config = dict(
    n_layer=16,
    d_model=128,
    n_head=4,
    n_kv_head=4,
    head_dim=32,
    d_mlp=1024,
    vocab_size=8192,
    activation='relu',
    norm='rmsnorm',
    norm_place='pre',
    norm_eps=1e-05,
    positions='rope',
    rope_base=10000.0,
    rope_fraction=1.0,
    qk_norm=True,
    attn_scale=0.177,
    bias='none',
    tie_embeddings=False,
    parallel_block=False,
    init='normal',
    init_std_qkv=0.0595,
    init_std_o=0.0105,
    init_std_up=0.0595,
    init_std_down=0.00372,
    optimizer='adamw',
    lr=0.00278,
    beta1=0.9,
    beta2=0.99,
    weight_decay=0.09,
    lr_head=0.00551,
    grad_clip=1.0,
    warmup_steps=257,
    schedule='wsd',
    decay_fraction=1.0,
    decay_shape='cos',
    final_lr_fraction=0.0,
    batch_tokens=16384,
    seq_len=1024,
    doc_mask=False,
    train_tokens=114000000,
    steps=6959,
    dataset='wikipedia_en',
)
Each number is 128 + 24 x the weight over its row's rms, rounded and kept within 0 to 255. Layers, rows and columns count from 0. The size above them is the row's rms in percent of the matrix's.

# layer 3 MLP down (transposed), 1024x128, rms 0.067, rows 41-53, columns 0-127
size [102 109 148 125 136 130  95 126 100  42  40 138 155]
[[129 120  94 135  95 133 138 141 121 132 146  99 167  97 174 163 147 159 152 107  74 122 121 103  90 160 135 151  99 125 161 122 124  98 146 137 120 169 148 146 135 117 171 124  89  83 103  89 108 106 172 112  96 112 143 126 108 112  93 121  99 110 114 108 142 128  92 145 125 138 156 147 146 124 147 124 138 143 124 140  95 176 120 101 156 108 146 165 117 130 104 135 120 176  91 119 169 152 130 129 105 117  49 149 134 110 144 143 129 152 140 122  98 123 136  86  99 118  99 143 153 123 122 125 107 139 134 140]
 [132 142 139 132 163 150 122 161 180  87 101 138 120 155 161  96 150 124 134 118 147 118 147 153 131 112 156 128 117 109 135 125 149 154 118 151 141 175 102  62 122 157 201 118 125 121 143 137 153 151 146 111 126 146 124 105 124 164 104 126 166 171 111 139  95 113  84 153 137 138 116 114 136 130  93  98  86 161 105 158 136 101 139 110 116 130  81 125 108 121 148 147 104 123 146 113 128 120 129 104  95 122 175 161 112 111 108 146  78 114 149 125 145 129  94  76 106 119 103 133 116 153 106 130 162 135 105 127]
 [142 143 102 143 110 109 138 160 165 170 114 182 121 150 148  93 134 148 130 141 113 141 135  82 127 114 145 132 129  89 164 116  74 137 105 110 180 105 109 136 158 128 144 155 132 122 136 151 146 150 180 156 154 163  86 117 164 114 134 122  68 142 147 132  85 107 136  91 131 152 121 112 114 137 106 119  80 149  91  94 100 137 164 135 140 110 115 117 112 158 112 133 142 130 110 138 167 157 102  97 108 144 124  98 115 164  90 143 121 147 129 167 124  92 162 109 130 130 133 146 138 129 104 157 140 125 118 151]
 [ 79 213 126 101 130 144 127 186 125 111 147 143 127 132 118  65 113 143 116 113 127 147 110 125  92 117 148 102 142 108 131 140 109  94 124 156 110 115 102 136 128 120 153 115 104 138 121 115 128  78 125 138 132 103 158 121 124  98 101 130  89 131 157  54 137 120 138 157 106 141 135 135 117 159 126 147 135 109 123 149 124 164 131  71 145 155 145 158 129 137  83 105 120 166 127 162 174 148 133 115 108 146 113 145 167 101 123 121 135 130 120 129 138 136 115 140 141 129 139 106 128 104 166 184 143  94 125 108]
 [137 130 183 204 146 143 112 136  93 152 133 127 103 189 115 177 125 150 116 121 100 147  99 170 147 125  90 147 155 129  96 126 161 145 135 129 155  99 101 129  86 122 126 124 122 107 144 136 114 100 121 133 121 131  94 100 114 125 120  98 106 110 111 141 120  90 113  98 152 115 140 179 142  98 155 151 140 145  96 120 115 162 147 144 154 117 144 148 103 140 117 115  96 135  89 126 122 130  74 125 157 161 113 132 145 122  79 156 130 107 127 131 140  86 136 154 133 100 110 113 146 114 177  91 136 140 115 140]
 [127 148 152 149 128 150 100 140 152 125 137 158 151 152 163 155 125 132 120 131 125 126 150  72 148 139 104 159 141  83 122 125  93 141 140  98 130 103 119 129 145 112  85 163 142 167 126 105 136 146 127 142 142  99 127 123 103 121 107 101 131 135 130 153 118  84  81 124 129 131 113 110 103 112 132 152 134 147 129 138 106 159 157 142 113 154 140 174 117 137 138 136  99 151  76 153 119 116 124 123 146 150  41 141 168 162 160  88 105 135 102  85 120 118 130  64 101 123 130 130 166 114 124 109 120  86 131 163]
 [127 106 117 151 138 125  90  81 145 117 159 138 142 182 106 142 108  70 117 121  89 119  83 161 116 132 114 147 128  92 128 155  95  90 107 124 182 105 120 108 108 141 161 147 170 105 158 170 127 126 131 131 115 136 125 143 137 148  75  95  91 173 118 125 121 117 104 146 132 112 155 136 156 152 115 118  99  85 151 112 139 178 113 144 120  85 105 132 147 123  76 136 151  95 110 109  97 105 108  74 128 145 109 110 129 124 122 114 110 163 146 122 115 140  90 126 128 105 137 144 124 129 138 136 143 125 150 108]
 [166 150 111 113 103  95 162 183 104 134 117 136  80 147 103 116 142 162 138 160 110  99 172 121 140 157 144 133  96 146 123 121  95 126 145 110 142 130 119 115 103 128 146 128 101 163 139 136 132 103 184  77  99 136 156 163 141 160 143  98 134 141 106 146 123 124 130 129 154 131 178 111 117 178 108 111 146 134 110 175 129 104 110 103 135 112 145 101 142 143 100 182 137 111 149 130 106 120  96 131 103 158 132 151 152 152 123 108 143 101 100 154 149 128 159 101 136 123 116 140  89 118  88 142  94 131 140 178]
 [144 105 129 122 121  82 124 117 130 151 142 128 114 124  79 148 105 142 145 125 109 135 119 172 197 161 121  95 116 141 139 168 105 152 142 118 144 158 148 186 152 157 134 125 113 184 152  87 153 132  90 113 128 134 118 107  84 155 132 162 152 151  74 179 141 131 135 164 137 107 138 108 124 154 138 104 108 123 113 128 143 134 139 114 119 119  85 130  93 169 130 144 107 122 145 100 126 137 156 141 139 136 117 119 134 108 119 163 123  74 117 127 107 145 142 147 117 178 100 122 144 146 104  97 138  85 136 104]
 [140 113 178 153 130 127 142 130  95 106 120  90 136 140 154 110 128 156 134  96 118 111 100 106 101 150 109  97 176 119  84  96 145 100  74 135 173 101 105 131 141 115 130 162 135 130 118 123 118 134 125  91 125 114 131 164 138 100 133 147 107 140 156 124 114 139  72 126  59 126 154 162 102 117 120  81 117 101 119  69 118 115 142 107 105  88 148 157 130 131 151  98  90 125 108 132 133 145 152 120 114  93 147 107 119 143 154 109 141 111  90 135 103 156 113 137 115 165 149 107 136 115 141 101 148 134 116  79]
 [171 186 141 140 126 114 146  99 105 121  74 149 124 150 137 102  56 127  99 146 136 132 136 129 129 112 108 108 117 139 114 126  66 105 120 134 151 113  97 122 157 126 108 113 124 113 121 150 157 163 166 113 121 163 142 141 129 105 107 134 110 108 110 127  92  92 130 103 141 115 113  90 117 142  92 139 131 117  78 139 115 128 161 151 146 117 127 127 153 130  58 100 149 127 115 160 155 107 146 122 123 115 157 111 125 111 150 151 183 154 158 138 144 146 112 126 138 112 114 152  98 101 149 163 183 145 103 123]
 [103 151 135 154 139 165 139 155 154 136 162 133 102  78  97 204 140  85 144  95 181 117 191 119 177 102  89 141 147 103 123 133 135 141 115 124 109 116 136 117 114 156 123 126 114 133 137 116 116 136 169 143 112  98 108 135 114 120 131 112 124 111  84 108 115 118  89 156 158 112 135 136 126 124 163 156 115 169 152 129 148 110 142  89 113 132 171 103 147 124 163 143 129 101 141 104 132 109 158 170 122  91  98  99 132 134 120 116 132 163 163 149 120 135 111 108 117 114 121 120 150 164  98 148 130  92 136 108]
 [118 160 102 168 105 160 126 127 143 146 129 135 117 162 114 179 109 148 163 131 144  94 162  84 146 109 108 150  98 138 123  94 133 126 119 112 133 110 123 122 146 154  99 106 100  96 119  90 147 107 119 127 118 116 110 120  91  97 101  99 143 142 114 114 119  70  70 109 173 159 112 156 124 173 160 149 141 161 118 119 132 157 119 136  82 159 192 123 150  98 119 107 112 128 109 104 140  97 143 145 156 123 100 118 115 132 127 111 109 176 139 151 128 109 132  83 101 137 100 121 163 140 102 126 107 134 126 136]]
# layer 3 MLP up, 1024x128, rms 0.0738, rows 42-53, columns 0-127
size [ 95 143 128 147 134 100 111 103  60  50 119 141]
[[138 116 137  95 144 153 164 132 104 162 129 131 119 134 131 125 175  87 145 101 122 136 169 116 151 140 166 166  64 115 125 107 133 153 113 125 141 175 118 121 109 185 112 151 106 104 148 103 125 100  72 156 182 116 126 123 130 117 134 126 138 138 103 148 137 135 146 164 135 154 112 108 116 111 117 133 123 165 122 105 167  90 121 137 152 104 152 109 163  87 139 131 122 126 175 135  96 151 126 199 100 119 157  77 139 130  98 116 125 133 121 104 132 114 130  96  86 155 137 114 103 130 118 147 116 120 142 126]
 [146  96 137  87 145 115 171 114  94 109 167 108 124 112 142 148 131 166 160 129 137 148 141 124 156 137 104 114 152 127  94 142 129 127 182  90  73 155 149 120 125 125 164 114 127 144 158 117 146 134 156  92 102  87 160 121 138  93 117 145 139 109 161 114 163 116 160 145 137 101 155 148 122 116 133 103 131 144 109 138 124  80 117 145 122 139 151 140 143 147 167 101 104  91 181  82 126 142  94 164 117 146 118 110 141 158 129 147 186 113 111 123 125 150 115 134 112 163 119  82 139 163 156 126 140 104 130 153]
 [125  62 102 106 158 131 145  81 106 144 134  89 128 124 126 173 148 120  87 122  97 127 152 112 129 135 108 141 130 160 162 166 102 141 105 137 149 137 120 113 103 116 130 153 166 106  67 132 149 167  97 130 126 156 115  74 201 171 168 158 182 144 124 166 128 171 118 145 139 123 129 111 128 131 136 107 145 113 136 124 128 111 105 174 149 105 120 112 132 101 153 144 124  96 113 114 115 100 159 128 130 145 126 133 127 107 156 112 104 119  99 121 154 130 144 140 123 126 118 167 102 158 125 124 137 138 142 145]
 [158 146 116 171 113 138 132 118 134 163  93 177 113 130  83 154 139 151 158 183 183 144 140 170 173 132  97 148 142  90 103 140 142 138 122 110 109 123 107 166 133 151 110 165  98 154 146 122 186 128 140 113 136 108  99 129 110 121 115 159 138 158 113 148 122 111 153 151 121 140 116 111 139  98 135 115 100 195 117 102 138 113 157 144 137 137 116 130 115 123 147 151 124  53 147  93 119  97 136 130 132 162 141 131 155 155 134 100 112 145 112 108 133 115 139 112 100 171 138 119 141 112 135 115 113 135 164 148]
 [131 113 154  96 112 172 137 110 159 149 115 137 129 139  86 140 127 127 116 114 110  99 146 132 171 119 134 135  99 152 190 106 168 159  96 113 128 116 107 123 135 181  97 159  92 169 140 152 153 102  95 141 152  73 107 100 124 133 131  98 151 142 122 176 135 115 129 108 131 153  74 112 140  94 132 127 190 147 159  82 120 120 109 140 104 140  90 155 115  99 143 119 133 107 137 106 141  99 120 135 152 103 125 131 133 129 115 130  97 120 137 119 132 102  94 112 109 129 194 140 125 146 109 126 106 123 134 156]
 [143 145 130 115 138 153 133 114 118 136 143 130 103 144 189 143 134 121 158 149 135 153 144 139 183 132 140 134 118 162 106 107 163 168 182 108  74 127  84 118 156 133 144 104 141 156 130 142 148 166  86 128 140 122 150 112 167 124 143 117 126 139 169 191 129 160 132 119 161 109 120 109 119 109 154 146 146 180 116 132 101 130 162 140 150  86 123 150  98 112 164  92 125 111 165 150  73 139 148 137 133 130 144 139 123 134 104 126 145 121 113 144 114 131 118 135 122 144 120 128 154 159 111 154  86 167 126 176]
 [177  84 154 156 136 153 174 149 156 130 103 155 133  92 130 124 142 123 145 124 154 106 136 113 133 139 102 135 119 136 166 108 128 135 106 128 103 109 115 149 131 141 119 128 140 175 136 134 121 133 130 137 175 171 160 130 102 115 121 135 146 106 110 156 145 140 144  96 125 118  76 158 130 154 118 155 112 170 101 138 139 103 135 101 185 101 125  72 122 125 177 118 129 147 200 143  78 158 178 129 104 109 133  86 112 109 121 135 113 103 128 115 152 139 146 136 134 128 132 133 158 158 169 119 127 163 130 137]
 [150  98 144 120 113 100 170 147 140 129 160 143 138 128 119 101 147 110 141  78 139 121 130  72 145 136 131 156 169 106 140 106 152 151 153 149  87 132  97 138 129 177 125  99 126 140 100 116 145 157 140 171 149  98 105 134 120 143 136 123 160 111 126 150 145 140 167 109 162  96 122 134 141 138  93 110 139 146 117 132 147 109 142  85 168 144 123 127 132 125 160 160 127 129 155 103  90 175 133 143 118  95 184 119 116 129 119 108 138 180 123 147 132 137 159 130  89 165 105 190 141 157 137 148  86 126 110 149]
 [121 115 141 115 101 156 191 124 163 155 126 146  98 126 138 135 154  99 118 147 143 129 140 158 180 129 125 140 125 136 140 135 122 135 149 134 101 137 110 151 104 177 104 155 124 141 106 151 160 138 101 128 145 144 120 138 142 137 144 125 171 123 138 168 130 162 144 129 156 132 138 117 133 144 134 169 124 141 156 133 177  92 133 133 150 120 115 115 132 126 192  99 115  71 134 158  99 119 144 133 139 160 157 124 148 153 135 100 143 145  77 108 127 121 158 113  94 181 134 195 123 149 100 159 103 111 146 179]
 [131 118 137 120 134 127 169 133 134 168 151 124 112  97 118 161 134 127 146 117 140 145 170 115 174 123 147 157 121 113 139  93 175 143 150 166  85 159 115 128 109 171 114 171 106 121 111 130 130 136 108 129 151 137 117 124 149 122 156 143 175 150 118 158 109 147 150 110 170 107 109 135 133 134 120 146 130 170 135  81 144  75 119 135 126 114 144  84 137 119 148 131 123 100 145 141 121 143 118 142 110  96 184 123 143 121 131  94 166 157 114 130 108 118 107 136  58 154 168 139 103 179  99 145  85 118  99 135]
 [156 149 111 124 119 143 154 161 160 139 151 123 112 122 109 104 172 139 164 111  84 111 142 114 138 136 153 126  99 127 156 142 124 151 147 128 145 157 101 102 157 156 142 122  76 140 104 105  88 149 101 123 168 104 133 128 120 129 125 161 143 142  82 181 109 143 127 129 184 101 150 106 153 144 143 133 123 180 118 118 112  96  97 148 142 132 162 117 138  92 167 145 110 141 171 136 117 149 143 190 100  95 120 122  97 128 112 118 130 143 119  98 109 132 121 148 125 190 123 128 118 181 103 142 119 109 122 135]
 [143 137 121 163 145 133 130 116 135 140 132  98 112 126 125 115 137 149 183 103 124 120 155 109 147 183 140 146 106 135 114 168 133 138 157 123 114 129  71 137 122 190  78 112 110 140 121 124 110 138 123 135 180  95 116 140  85 130 100 143 146 125 114 171 131 119 127 129 176  61 141 118 130 139 137 106 126 174 133 110 154  94  83 138 110 141 141 139 150 142 130 136  94 127 139 135 102 157 177 184 136 149 122 128 121 114  92  84 118 147 143 124  97 100 128 116 117 150  82 118 143 142  89 115 137  92 117 121]]